Weights of a small GPT-style language model, trained from scratch on English Wikipedia: normalized queries and keys, an embedding shortcut.
Each number is 200 + 30 x the weight over the matrix's rms, rounded and kept within 0 to 999. Layers, rows and columns count from 0.

# o: layer 2 attention output (transposed), 256x256, rms 0.0498, rows 253-255, columns 64-127
# v: layer 2 attention value, 256x256, rms 0.0538, rows 254-255, columns 64-127
# up: layer 2 MLP up, 1024x256, rms 0.0629, rows 0-49, columns 64-127
# down: layer 2 MLP down (transposed), 1024x256, rms 0.0382, rows 0-49, columns 64-127
o253,133,245,181,140,208,173,190,170,195,210,223,231,154,201,247,226,200,187,267,188,174,230,184,178,205,177,196,236,211,217,214,170,176,168,196,243,265,136,215,218,218,191,146,183,202,196,213,112,194,189,196,229,175,156,222,195,207,199,257,134,220,199,169,197
v254,218,234,207,203,162,202,206,216,187,177,194,188,249,228,196,258,156,194,233,252,208,210,144,220,241,227,226,204,189,309,131,210,218,192,208,192,249,231,262,218,221,177,212,170,163,242,203,215,221,216,222,177,200,207,189,219,140,245,237,195,163,145,222,252
o254,220,177,172,169,222,162,226,159,176,205,215,169,143,219,191,179,257,240,238,127,236,181,207,181,262,191,270,214,182,168,202,170,151,162,227,166,239,135,259,233,160,196,208,224,184,200,200,184,160,167,197,198,175,140,175,181,143,219,244,234,159,223,202,175
v255,131,225,180,198,197,175,194,216,175,162,169,188,165,255,186,206,198,252,241,187,166,221,233,216,238,220,219,138,206,296,187,195,233,200,217,204,236,188,211,217,241,194,196,193,208,197,224,175,189,157,150,252,160,188,211,198,182,175,210,178,172,196,231,192
o255,196,215,214,200,185,211,200,190,180,236,265,234,229,243,189,220,198,192,170,159,214,148,206,215,200,183,210,185,222,188,222,218,165,154,168,190,167,214,152,172,191,241,216,218,248,212,230,157,215,230,176,205,207,217,190,211,157,174,171,243,234,187,195,191
up0,193,178,205,190,176,134,211,200,187,184,222,197,233,256,233,177,203,207,218,192,163,193,179,194,172,257,218,207,188,201,244,186,182,191,218,148,154,210,213,200,226,218,207,185,208,190,195,228,202,154,137,197,265,279,262,185,212,157,210,207,163,202,200,253
down0,166,188,249,179,170,210,210,184,245,228,233,206,195,241,166,218,173,270,224,164,205,232,195,225,228,241,164,208,167,180,260,169,227,160,156,171,226,165,204,251,167,211,196,187,221,206,193,307,182,204,210,209,206,223,216,181,182,194,182,225,161,194,227,152
up1,178,206,195,197,203,229,188,162,123,222,162,210,240,181,242,170,270,173,234,224,212,150,248,184,165,196,231,199,223,168,200,219,262,187,207,234,193,216,161,219,175,199,210,193,172,287,239,225,174,229,166,159,216,169,137,211,142,201,146,255,136,215,254,221
down1,215,172,177,177,214,195,178,185,158,155,190,258,214,211,245,229,165,131,240,219,207,150,201,192,131,214,164,163,182,196,216,192,206,153,237,262,191,189,168,196,193,202,218,199,223,226,200,177,203,190,188,207,268,175,128,185,150,195,203,198,177,223,218,250
up2,223,215,199,231,137,179,229,262,252,216,200,111,176,160,211,182,187,176,223,194,190,189,232,243,190,207,253,167,279,221,206,177,190,186,206,187,181,235,276,220,227,237,158,220,179,197,177,188,186,201,190,181,243,193,177,177,175,274,236,184,158,183,180,263
down2,236,159,179,234,199,207,223,237,210,200,227,179,158,178,285,205,171,209,239,171,173,172,214,170,159,266,175,181,180,182,226,208,217,210,219,227,187,194,153,213,192,182,181,155,173,214,175,197,179,228,179,195,240,148,175,209,174,269,224,202,180,196,210,180
up3,116,264,220,227,158,206,202,205,258,220,143,180,224,217,167,180,172,163,195,181,274,176,169,220,184,187,186,165,149,238,205,152,190,201,264,151,206,213,233,197,227,176,172,175,204,205,209,184,212,163,237,262,170,188,210,204,205,189,280,237,215,149,201,152
down3,198,198,167,193,183,179,184,204,193,258,214,185,127,147,228,218,196,191,171,194,170,221,234,288,218,270,234,193,145,215,175,157,213,182,241,219,174,234,206,200,232,196,193,208,134,169,189,211,175,182,193,202,170,199,185,261,160,133,193,168,223,231,161,189
up4,216,216,240,181,207,132,192,165,140,229,241,223,245,238,231,176,187,163,169,238,234,184,189,179,205,141,192,209,247,171,156,234,168,189,233,180,167,234,231,214,182,162,168,241,156,257,255,140,189,245,201,211,152,136,154,193,155,200,179,190,201,172,219,186
down4,206,184,180,150,158,266,211,193,198,249,196,228,163,119,113,179,239,184,165,164,177,191,200,227,199,243,194,179,187,208,225,198,208,242,203,231,230,156,191,200,174,168,207,197,173,187,225,156,184,196,220,177,211,210,191,215,151,158,183,190,214,193,227,189
up5,219,195,216,178,167,190,228,160,237,192,177,171,222,184,190,203,242,205,228,161,179,243,213,213,244,192,234,168,156,152,221,173,209,194,133,163,140,210,251,181,168,224,176,231,206,224,266,219,220,210,250,168,197,212,192,231,199,178,161,233,186,149,167,197
down5,191,302,188,229,241,205,218,203,195,180,180,172,185,195,208,195,158,188,205,190,194,164,230,220,224,204,237,148,264,177,203,180,187,178,199,213,181,142,213,190,215,241,183,217,178,184,153,173,193,206,192,190,204,160,209,216,229,214,175,247,194,208,147,218
up6,201,183,169,131,175,200,261,214,175,234,207,191,206,225,207,232,247,182,164,219,222,202,205,198,179,170,220,236,211,225,199,186,178,236,233,161,179,208,203,139,156,186,214,256,191,201,237,194,183,212,212,146,151,209,113,241,217,147,127,216,205,194,207,215
down6,186,239,214,237,227,277,149,208,217,191,163,214,210,252,226,194,181,209,228,183,174,187,210,229,205,165,173,236,230,213,188,216,199,168,188,212,228,202,235,162,229,211,249,173,211,207,217,159,212,225,175,190,192,212,188,209,187,205,238,209,163,200,177,204
up7,253,130,164,197,186,202,215,158,232,258,217,232,215,235,232,218,213,199,161,238,209,218,161,203,210,178,187,207,181,220,198,171,198,252,164,179,204,222,163,130,191,178,176,211,183,225,170,189,218,195,235,234,240,242,183,240,221,166,221,201,216,216,128,157
down7,180,233,191,239,147,222,155,199,215,181,229,203,205,224,221,210,252,213,148,186,204,215,218,181,204,197,142,238,227,127,218,207,204,170,177,228,164,218,207,192,195,182,239,210,213,195,184,284,147,238,164,248,168,174,172,244,201,228,184,166,214,208,217,191
up8,224,171,187,161,200,207,200,191,195,137,203,178,208,183,210,253,248,242,251,186,237,212,244,281,196,228,209,166,229,153,191,201,164,159,237,199,151,214,209,221,235,186,178,210,204,207,264,164,187,187,187,184,162,192,184,200,217,177,224,213,162,173,213,179
down8,237,205,237,182,177,206,226,169,177,216,147,231,174,226,148,252,201,170,236,220,227,189,221,184,188,161,184,229,175,206,197,185,226,200,210,201,221,218,221,211,199,183,200,176,137,145,159,165,219,228,224,150,187,266,186,198,228,195,250,220,245,132,167,191
up9,203,274,205,186,166,187,164,177,156,136,248,220,220,182,249,194,182,230,158,169,167,208,199,168,173,196,242,250,242,213,167,143,189,219,181,209,259,154,163,206,207,183,224,237,140,228,192,200,176,254,227,209,242,185,172,230,218,242,222,208,222,223,263,186
down9,248,176,165,181,216,147,195,151,162,175,170,176,267,168,194,204,185,216,215,183,201,189,189,201,205,220,201,172,167,209,187,169,163,238,183,184,176,231,143,172,217,220,187,178,177,177,192,189,236,186,187,230,246,203,202,160,174,205,199,260,158,169,231,217
up10,237,166,182,207,245,161,261,205,208,162,274,203,211,250,176,172,173,157,207,153,193,215,228,136,192,217,186,258,212,207,163,196,160,181,228,215,228,195,212,237,192,212,213,154,196,183,166,173,180,161,186,169,183,186,200,156,175,206,250,208,233,171,231,211
down10,215,176,165,249,215,180,220,164,198,183,176,223,158,195,271,202,163,188,219,208,170,215,167,184,223,130,172,204,203,222,229,209,219,198,207,185,225,160,226,239,227,244,227,200,202,208,275,181,203,202,200,216,158,207,188,234,204,223,152,136,178,184,181,207
up11,202,252,166,176,123,265,205,248,221,225,172,255,192,204,197,216,136,198,227,236,152,201,253,207,195,185,225,169,203,174,216,239,129,222,158,211,246,191,195,210,168,169,181,134,205,225,238,208,123,149,213,221,178,197,180,237,218,210,166,180,216,209,145,211
down11,240,235,191,242,189,242,248,200,208,232,238,198,118,195,179,262,187,211,212,205,235,252,174,202,250,229,209,191,211,206,176,160,177,216,217,233,205,199,135,187,199,197,201,199,207,197,208,142,222,191,181,148,228,182,235,208,210,210,182,203,186,213,202,185
up12,188,234,251,179,196,228,186,191,247,189,220,223,211,228,187,155,128,172,259,246,217,202,181,202,157,203,178,239,221,160,187,195,168,245,215,211,215,196,233,229,213,172,177,213,199,170,200,226,214,237,146,262,221,235,184,200,206,176,250,189,247,252,189,223
down12,124,131,210,195,166,192,198,176,241,217,155,173,192,216,235,173,207,243,265,154,195,219,210,225,245,205,173,166,206,130,218,180,232,176,253,154,194,176,159,133,191,181,206,169,160,234,167,170,193,186,185,177,187,153,204,265,217,153,241,236,225,225,240,183
up13,198,211,192,186,228,162,217,177,177,269,187,253,182,206,197,226,160,213,142,215,159,161,193,218,184,223,236,197,193,178,170,196,238,169,228,147,155,191,226,298,166,168,175,215,200,175,225,166,261,233,150,188,174,201,171,224,215,213,125,157,180,192,234,192
down13,174,235,169,285,207,210,283,207,283,176,190,203,176,201,249,199,188,188,236,186,232,173,178,222,239,196,181,202,220,180,244,200,234,189,175,249,187,195,170,241,248,223,164,176,175,199,223,218,182,190,235,222,212,190,216,181,238,185,220,146,222,228,199,181
up14,161,157,207,154,161,176,171,211,136,99,230,257,246,249,221,213,190,212,207,207,265,213,187,213,189,192,230,207,152,178,266,202,174,216,166,184,206,201,225,160,210,183,272,223,216,193,234,191,173,223,194,127,155,198,188,182,183,239,205,174,216,166,257,181
down14,156,172,200,209,208,197,216,194,201,224,206,193,199,197,179,204,164,195,172,222,241,221,210,220,217,177,265,192,190,223,221,230,226,144,175,242,181,188,202,172,182,139,210,156,227,119,192,176,209,231,247,198,245,173,181,172,182,189,222,211,227,172,171,196
up15,225,160,202,189,219,243,208,136,213,230,192,168,199,229,214,198,217,214,248,246,177,192,179,234,255,182,216,227,211,201,192,204,224,182,207,224,165,206,198,232,187,192,175,157,161,170,206,230,150,196,182,229,216,136,183,222,178,178,233,221,162,201,207,142
down15,175,173,109,215,221,221,206,170,230,159,136,182,222,224,217,232,213,153,232,188,250,253,247,198,221,163,213,214,234,224,184,199,148,191,186,218,186,222,166,231,181,198,202,201,162,215,239,239,135,296,189,190,213,180,194,190,170,192,251,220,194,211,230,241
up16,185,220,151,198,196,197,264,220,160,232,190,218,202,211,207,254,202,231,251,163,182,261,164,233,215,167,196,175,238,161,165,258,174,187,142,211,231,206,136,221,234,188,199,142,221,190,173,164,173,207,215,207,210,187,213,172,224,147,190,186,181,196,173,193
down16,157,212,195,181,211,185,179,205,191,229,162,209,220,196,208,222,204,226,181,245,206,276,219,195,125,207,152,230,230,245,245,176,234,224,203,220,173,219,226,194,186,202,210,191,229,204,194,185,209,203,157,196,202,161,208,197,233,166,220,226,203,195,163,178
up17,172,205,203,262,161,219,210,209,183,221,206,141,237,149,219,200,247,194,213,131,139,182,226,221,177,156,215,176,163,176,233,208,226,210,172,217,182,235,152,226,257,217,237,205,188,175,151,159,197,201,200,240,179,164,231,220,186,200,200,159,146,211,241,222
down17,225,226,253,183,262,211,202,184,200,193,215,212,173,188,227,182,183,167,202,213,188,216,201,184,232,174,181,169,175,229,154,173,180,140,225,207,188,216,152,174,171,185,217,216,167,190,205,167,177,191,137,228,156,191,184,212,214,175,186,196,229,251,205,196
up18,209,241,180,245,225,221,190,185,211,215,167,187,205,190,185,197,205,210,219,169,186,187,196,193,159,207,160,172,156,173,223,231,198,165,212,141,192,178,195,265,253,183,189,162,138,234,190,203,198,252,198,206,177,163,186,197,198,204,199,256,221,171,215,213
down18,173,205,216,194,211,255,250,179,220,199,213,202,208,199,182,171,163,253,186,212,164,205,211,237,212,134,192,203,229,210,194,226,211,227,233,205,197,176,247,203,196,233,227,190,209,183,159,205,190,200,225,228,213,242,202,207,196,224,188,210,177,167,217,211
up19,225,223,239,178,244,147,261,216,239,170,150,185,218,163,224,137,222,214,166,130,229,182,198,224,196,221,185,177,234,177,221,194,223,171,185,189,222,225,234,167,185,250,251,234,131,254,270,203,250,221,181,188,200,181,188,196,145,270,214,226,231,189,215,199
down19,261,209,254,182,196,194,220,214,235,229,150,191,182,167,215,225,160,178,214,162,232,229,177,197,209,214,225,234,205,181,187,212,222,224,205,158,214,138,174,237,172,220,253,186,177,222,240,222,152,174,168,176,183,206,261,141,189,244,231,192,185,162,230,242
up20,223,204,196,173,220,161,159,203,155,155,217,143,205,209,193,191,203,180,183,193,196,171,163,236,153,166,239,215,296,239,208,222,182,209,239,225,159,261,229,150,273,217,178,136,161,206,149,192,212,191,194,187,212,216,230,214,206,219,150,166,208,188,259,189
down20,188,200,200,212,224,152,191,214,237,207,259,196,174,187,220,226,181,200,135,209,225,179,146,215,166,215,193,185,173,204,239,236,235,236,209,188,219,226,176,224,179,160,211,212,240,199,234,152,201,236,243,159,219,209,187,205,217,212,201,148,249,221,197,156
up21,225,231,166,187,187,162,159,210,208,207,229,210,220,196,242,183,106,167,226,226,174,235,156,183,214,205,178,200,206,170,187,190,221,167,199,155,215,170,223,182,206,226,183,217,175,231,177,251,223,190,202,199,199,187,223,253,195,220,181,136,206,242,222,236
down21,238,228,200,238,215,187,255,183,196,214,196,222,252,170,167,187,241,199,202,195,252,221,201,211,188,230,236,175,167,215,179,234,202,184,189,187,247,225,179,239,252,205,193,219,234,197,221,164,184,165,195,205,190,127,170,203,205,228,210,227,214,162,177,220
up22,191,202,203,192,188,228,210,211,267,173,222,191,199,234,160,220,198,226,224,210,215,155,186,268,211,203,234,221,192,222,182,198,184,225,214,192,212,204,180,226,208,208,169,243,210,237,210,180,245,149,246,193,224,184,192,228,175,188,213,172,191,209,229,150
down22,168,199,236,187,200,180,179,218,219,195,160,233,221,164,212,183,201,159,209,220,167,192,203,191,203,196,192,194,226,175,123,211,191,174,193,231,229,171,258,169,242,241,251,170,192,180,248,191,157,213,188,188,179,224,184,185,208,207,275,208,152,221,277,192
up23,194,216,240,255,149,164,197,151,200,255,197,156,253,199,224,130,296,192,194,180,204,232,217,207,161,198,234,169,146,243,151,212,156,232,208,234,213,171,183,187,235,196,213,207,160,193,251,218,153,184,145,211,236,140,259,210,165,169,248,207,155,198,190,266
down23,232,197,159,155,205,204,188,145,153,249,112,217,197,223,199,156,168,221,188,213,198,173,213,155,182,242,179,196,231,251,243,199,161,235,208,212,219,256,185,243,211,178,205,241,186,226,178,187,256,238,230,175,200,197,176,166,193,204,199,120,235,209,239,196
up24,190,222,165,228,213,209,253,194,192,172,229,242,217,215,211,213,214,205,190,166,250,223,173,234,203,180,204,211,159,164,230,132,220,200,121,200,146,181,168,197,199,167,223,236,198,235,143,174,183,245,192,173,196,230,247,200,162,196,185,178,227,177,199,174
down24,236,210,236,174,147,216,195,193,195,194,212,225,206,137,189,209,226,184,170,146,230,236,185,208,149,220,159,181,238,200,195,209,173,156,244,243,150,241,194,215,216,185,215,186,198,143,218,216,221,194,159,209,270,197,181,132,215,236,192,266,180,178,150,231
up25,234,216,179,193,176,180,230,215,260,221,192,172,145,217,174,228,265,220,136,196,252,201,202,213,225,123,147,212,247,156,223,192,183,198,178,239,227,224,240,218,242,221,167,183,209,290,197,198,195,224,195,195,154,158,159,170,153,210,213,256,213,236,189,212
down25,191,210,213,214,165,201,176,257,210,156,166,226,209,145,194,247,153,222,208,156,212,240,200,210,219,211,176,204,150,195,205,171,179,210,192,184,191,223,150,214,168,213,126,178,223,200,181,196,234,174,177,191,211,178,175,165,290,211,190,203,181,164,169,148
up26,185,232,212,213,157,166,193,256,163,192,171,236,230,182,193,125,203,176,245,239,248,138,110,197,177,230,187,257,206,207,200,232,229,132,188,223,211,215,204,165,207,202,212,147,199,187,236,172,175,232,189,207,189,168,178,173,241,189,189,225,142,213,191,207
down26,224,213,208,211,206,207,190,172,167,238,219,194,180,123,163,118,201,190,238,250,208,188,191,183,172,198,223,200,196,210,166,213,193,220,180,180,183,212,199,153,164,177,193,198,274,186,194,203,231,183,225,263,197,209,247,197,257,234,172,177,167,227,177,221
up27,206,215,164,150,207,149,217,224,218,165,230,187,184,157,197,240,218,228,260,224,210,183,181,177,183,181,170,202,211,116,176,231,221,171,183,189,163,185,222,149,193,201,195,202,263,210,229,198,173,196,205,213,225,264,160,221,170,197,203,239,224,137,199,219
down27,152,227,221,181,222,147,176,184,218,181,145,189,216,231,243,237,227,206,241,236,208,216,200,177,194,201,210,238,208,145,203,156,199,152,186,212,234,135,196,184,191,202,232,175,231,198,165,156,199,218,269,200,119,153,175,183,215,231,247,188,176,212,225,165
up28,168,185,192,210,150,197,144,221,202,177,165,180,198,172,221,152,222,224,204,195,215,206,242,206,199,185,187,161,191,198,161,199,193,193,245,178,212,185,239,189,146,200,189,220,192,219,209,252,226,190,188,244,226,228,245,223,225,180,215,225,170,266,180,199
down28,159,172,167,207,244,194,183,194,183,201,210,157,192,212,185,209,174,203,193,173,139,210,182,212,201,173,191,227,214,214,230,188,166,207,162,184,205,184,171,194,157,250,203,174,206,129,235,197,177,203,225,211,196,198,187,257,210,204,204,205,214,220,166,229
up29,165,205,192,237,180,270,239,218,184,176,191,215,183,235,170,178,253,165,162,203,163,191,178,211,204,194,241,231,206,163,168,211,247,189,175,242,174,197,194,180,194,218,189,153,175,237,184,239,156,159,200,192,149,230,209,224,212,241,194,202,250,182,180,193
down29,230,210,164,186,139,191,216,186,219,175,200,179,194,185,182,158,177,209,195,184,188,205,162,215,213,241,183,171,220,214,185,149,194,200,223,148,188,196,155,208,154,211,181,256,150,199,256,189,211,184,152,223,181,282,202,243,222,195,276,176,254,218,202,185
up30,240,246,228,227,183,234,220,226,207,177,264,168,227,197,211,182,176,252,184,183,185,199,161,184,216,202,194,205,192,229,215,197,178,223,201,160,208,219,178,156,157,212,160,239,206,190,190,209,207,184,176,155,239,204,193,245,187,172,184,197,211,191,202,164
down30,195,183,218,182,178,177,193,209,174,197,224,233,190,205,204,226,203,252,191,173,195,98,161,198,201,216,138,170,171,204,236,194,136,150,193,233,171,180,188,183,212,172,200,202,204,198,217,203,144,125,188,195,173,168,219,171,207,222,229,173,156,234,206,166
up31,241,192,192,216,225,194,135,183,225,222,201,185,256,225,240,232,172,200,166,222,160,194,213,183,192,175,201,202,167,177,189,172,188,155,201,205,210,179,187,225,227,165,124,146,228,152,254,256,193,225,193,238,238,194,221,189,161,242,204,206,280,243,198,228
down31,225,151,245,200,163,223,239,187,207,219,203,189,218,158,182,143,216,241,179,178,172,225,140,207,221,183,238,197,189,179,173,186,204,227,205,201,185,238,180,231,192,195,159,186,175,155,202,207,180,150,201,213,205,155,217,188,181,199,203,241,237,207,211,219
up32,245,167,229,159,214,278,190,171,186,237,215,195,198,208,193,178,186,157,206,168,188,175,148,203,207,197,201,206,202,150,235,212,188,214,189,211,204,185,180,212,189,159,226,194,232,225,235,200,236,215,157,182,173,238,222,171,190,188,171,206,168,134,173,212
down32,224,125,194,182,206,217,194,163,188,197,208,150,211,264,212,237,210,159,159,199,151,157,183,239,161,199,204,213,234,181,228,216,234,209,146,191,200,136,207,194,182,188,208,242,207,205,203,234,250,181,208,228,180,166,208,212,178,209,241,176,188,141,253,237
up33,178,202,196,159,229,203,222,230,237,231,159,208,196,180,209,197,200,194,189,176,196,228,217,194,174,212,195,206,261,248,175,205,209,175,224,217,201,196,239,183,289,180,215,188,189,198,200,159,221,175,202,169,170,202,131,196,214,131,199,181,144,189,169,220
down33,229,231,204,224,170,216,186,171,183,206,247,178,236,230,252,206,221,211,198,242,206,171,160,199,245,217,227,219,236,150,210,171,205,254,198,154,196,230,159,204,190,222,159,190,209,200,210,233,217,129,215,189,201,186,196,204,223,262,207,212,245,200,226,213
up34,183,152,218,163,168,245,190,206,211,187,219,246,172,212,232,198,200,156,233,237,164,197,215,215,204,188,181,238,186,230,182,236,178,182,257,172,202,179,194,207,248,198,173,246,196,161,216,261,179,206,178,238,219,253,234,283,221,209,250,225,222,201,225,155
down34,220,226,243,235,161,253,196,197,211,199,194,201,218,203,219,185,144,173,203,206,191,199,197,233,253,194,226,189,201,181,175,196,194,232,216,208,227,212,201,192,225,187,215,201,258,172,202,260,229,177,204,188,236,216,225,199,238,230,219,173,189,201,213,205
up35,200,181,221,169,208,255,250,213,217,170,253,227,181,151,215,234,258,213,247,214,206,194,226,194,263,156,149,185,219,140,202,210,185,174,174,204,195,204,163,226,190,178,151,206,177,183,175,118,197,205,148,162,215,198,194,146,173,191,190,216,206,211,180,207
down35,231,218,248,215,189,206,257,175,199,159,185,187,192,223,234,223,202,213,146,204,219,227,186,202,212,180,247,240,133,191,153,168,208,175,243,135,202,200,195,228,189,187,177,192,230,194,190,149,174,227,177,154,172,171,188,269,185,134,197,238,152,193,197,195
up36,211,197,220,188,224,164,232,223,216,204,220,214,196,197,198,211,174,222,179,191,185,165,225,170,170,212,238,232,236,236,196,184,231,199,187,186,253,187,237,160,196,160,171,195,212,187,199,215,235,192,219,165,175,205,211,193,221,224,204,211,152,203,192,211
down36,212,159,197,212,211,164,240,226,237,215,150,229,239,188,206,230,209,181,163,205,189,172,232,163,208,229,216,219,225,250,167,183,196,219,280,230,190,226,189,207,150,196,209,208,187,217,160,210,209,170,196,173,212,241,221,220,234,235,202,211,219,192,158,178
up37,108,226,217,241,224,228,219,145,240,264,196,242,265,190,220,231,207,203,223,213,167,193,182,220,216,183,209,185,190,200,149,223,203,213,194,197,180,228,182,199,185,184,170,207,166,163,184,154,226,195,185,178,194,140,177,187,179,166,194,183,158,208,222,264
down37,231,179,172,219,180,259,151,191,208,255,213,241,237,191,166,212,219,232,156,225,250,217,187,153,196,218,208,215,213,177,249,199,191,204,222,204,153,244,218,205,208,192,215,170,217,139,190,206,155,213,202,175,196,149,225,162,234,226,191,194,223,183,179,152
up38,205,199,201,194,180,151,214,205,197,180,194,227,203,192,140,191,150,209,213,167,220,185,201,245,167,192,178,207,261,219,171,182,162,221,250,214,217,198,222,212,151,207,164,167,211,223,215,192,206,172,174,210,106,138,235,220,186,217,219,173,183,174,200,167
down38,204,177,197,192,213,209,211,212,202,184,175,220,214,217,284,199,224,190,219,198,169,217,263,204,221,200,214,213,226,161,229,156,154,174,163,170,201,196,198,242,180,165,210,184,240,210,238,199,233,195,191,205,161,219,180,197,209,177,225,216,199,188,240,169
up39,212,200,188,188,201,135,226,165,279,192,210,187,191,220,215,203,167,209,119,171,213,227,221,150,225,163,231,153,190,195,211,205,180,161,223,213,222,194,187,176,202,220,193,199,148,211,256,223,251,191,191,216,227,184,209,276,166,173,215,161,231,160,229,209
down39,198,231,276,187,171,164,194,225,187,257,210,191,196,176,194,173,211,185,193,164,218,189,196,231,200,214,238,256,187,189,219,179,197,169,180,186,187,166,197,219,233,162,216,185,279,259,184,275,236,189,203,214,168,184,264,253,229,179,175,220,225,162,187,179
up40,208,215,226,218,238,200,217,242,163,146,198,224,250,132,209,242,193,177,201,219,170,208,223,177,181,197,202,169,149,211,186,176,171,233,222,185,190,228,189,188,175,202,190,176,178,189,151,178,195,227,120,168,230,215,192,214,226,203,210,186,174,205,209,236
down40,106,239,213,163,171,231,186,224,235,199,209,199,173,194,223,200,194,235,156,179,181,211,196,206,142,244,153,216,194,235,207,197,187,208,194,214,180,190,193,176,202,213,207,186,230,194,266,223,237,201,213,190,213,163,178,187,120,204,209,203,165,192,217,180
up41,166,285,166,214,144,134,181,196,197,234,188,155,178,184,229,171,204,218,240,224,176,234,245,217,182,182,243,191,208,139,179,169,180,175,201,146,253,232,215,208,232,212,150,199,209,159,189,186,221,194,186,207,211,217,199,193,130,201,181,212,186,236,206,194
down41,212,182,238,192,170,201,224,182,206,178,184,177,227,236,192,215,235,199,212,158,225,166,213,236,231,188,238,203,224,185,196,204,192,240,209,176,225,244,167,162,224,196,171,145,154,195,181,159,214,161,227,223,194,215,235,160,256,186,175,270,240,182,154,209
up42,208,211,168,149,201,203,172,173,202,208,166,165,194,200,228,181,187,252,182,167,209,147,172,249,196,226,200,178,172,213,200,202,240,177,202,190,170,219,167,161,164,248,205,153,172,215,183,209,244,257,213,196,181,205,191,188,143,269,203,265,176,182,207,213
down42,222,179,152,179,215,178,226,195,146,169,238,227,181,213,179,210,214,190,175,187,225,192,189,170,170,162,224,183,183,176,189,216,164,198,188,186,143,189,199,195,158,185,210,216,179,222,223,241,143,214,178,203,186,184,168,179,209,209,218,224,163,182,174,189
up43,259,265,225,218,180,212,207,149,145,194,146,167,173,193,223,186,196,217,204,181,179,180,193,166,207,190,190,210,191,175,143,185,137,197,190,181,244,194,185,165,239,208,230,209,184,224,182,220,181,200,227,241,165,182,201,215,171,285,199,199,175,115,185,218
down43,209,193,201,187,213,207,203,205,157,194,171,198,199,195,187,222,196,148,212,242,208,206,195,206,223,146,192,206,217,229,246,207,147,199,245,209,219,211,158,247,180,189,214,191,250,245,201,147,268,151,169,182,210,224,219,128,225,152,220,192,185,217,231,180
up44,178,178,242,163,167,170,227,243,245,233,197,191,293,236,234,230,187,178,267,170,214,209,151,168,254,209,244,151,202,210,210,174,190,190,261,160,167,253,220,251,158,188,178,227,182,212,175,195,195,220,178,194,249,179,179,173,219,213,153,183,169,157,153,185
down44,187,172,188,163,192,181,236,176,232,181,203,126,168,204,213,240,208,230,185,202,151,234,198,131,206,232,179,184,178,172,214,208,191,175,205,172,206,186,155,209,232,109,173,227,229,189,151,191,188,232,262,138,200,195,164,166,142,175,232,218,203,209,116,209
up45,200,226,195,171,153,144,211,170,260,213,205,204,245,188,233,242,209,171,248,207,258,214,251,190,203,167,203,195,175,169,210,212,197,178,171,184,214,169,189,180,221,179,197,210,163,217,169,199,145,190,200,223,210,192,139,296,208,157,168,231,112,208,217,149
down45,201,178,188,209,217,220,185,202,184,171,229,202,140,217,152,195,170,165,173,212,188,214,179,202,222,202,161,189,216,186,166,230,208,216,218,167,172,253,235,203,192,228,180,198,240,168,163,207,246,214,215,226,183,177,210,219,221,230,194,209,251,210,222,236
up46,242,183,182,244,204,237,213,222,167,178,230,164,218,142,157,236,168,216,235,239,230,185,250,205,168,212,203,191,202,187,148,200,205,212,235,188,192,219,251,184,187,204,197,226,182,209,216,215,215,228,170,153,187,112,235,238,225,234,186,198,148,179,198,219
down46,209,202,204,251,217,235,224,206,195,184,232,197,237,208,193,169,139,184,165,184,235,165,190,174,177,204,152,207,198,155,209,230,200,165,198,213,207,171,194,150,210,171,197,177,199,200,209,169,280,201,228,252,180,217,190,228,211,189,199,231,178,214,188,228
up47,228,157,203,106,204,189,191,187,203,173,171,208,222,254,219,162,222,167,217,184,216,174,196,150,166,206,191,197,181,221,180,211,187,180,165,178,253,212,227,224,172,164,173,150,217,169,206,174,222,202,222,173,240,236,185,246,158,199,218,205,280,216,231,167
down47,220,155,193,203,224,195,182,200,190,220,196,231,123,203,237,188,253,277,177,197,152,181,248,270,226,201,213,195,228,130,201,184,162,230,167,185,171,198,209,180,196,196,193,212,211,181,222,178,193,149,179,198,189,186,161,199,216,164,211,197,167,151,180,145
up48,241,227,210,195,191,199,228,130,180,176,183,233,202,208,235,179,170,252,189,211,179,198,236,193,243,204,206,238,181,229,225,244,179,199,249,228,204,233,219,245,226,192,186,208,247,207,142,153,188,191,180,197,218,205,167,186,214,235,188,260,156,223,219,218
down48,168,200,159,182,196,236,180,174,188,214,170,220,189,247,189,216,236,222,195,198,151,175,197,264,174,184,210,194,145,245,166,220,217,204,182,168,164,253,230,179,183,193,207,166,194,234,254,151,218,188,190,195,195,173,294,176,220,208,230,219,224,140,210,197
up49,164,189,186,142,225,215,207,273,192,166,163,194,245,169,231,136,228,153,208,175,227,187,188,195,219,161,187,176,196,203,216,244,194,160,186,208,163,205,167,235,234,206,175,224,214,199,192,197,212,169,218,182,157,221,180,231,219,173,236,227,225,147,194,179
down49,235,226,209,181,227,185,189,157,167,286,269,159,262,198,217,167,166,204,202,171,181,186,192,194,195,226,203,183,181,228,260,228,230,205,163,220,243,173,223,149,133,226,218,210,144,172,197,180,222,197,191,250,190,163,266,227,204,193,204,223,202,220,202,202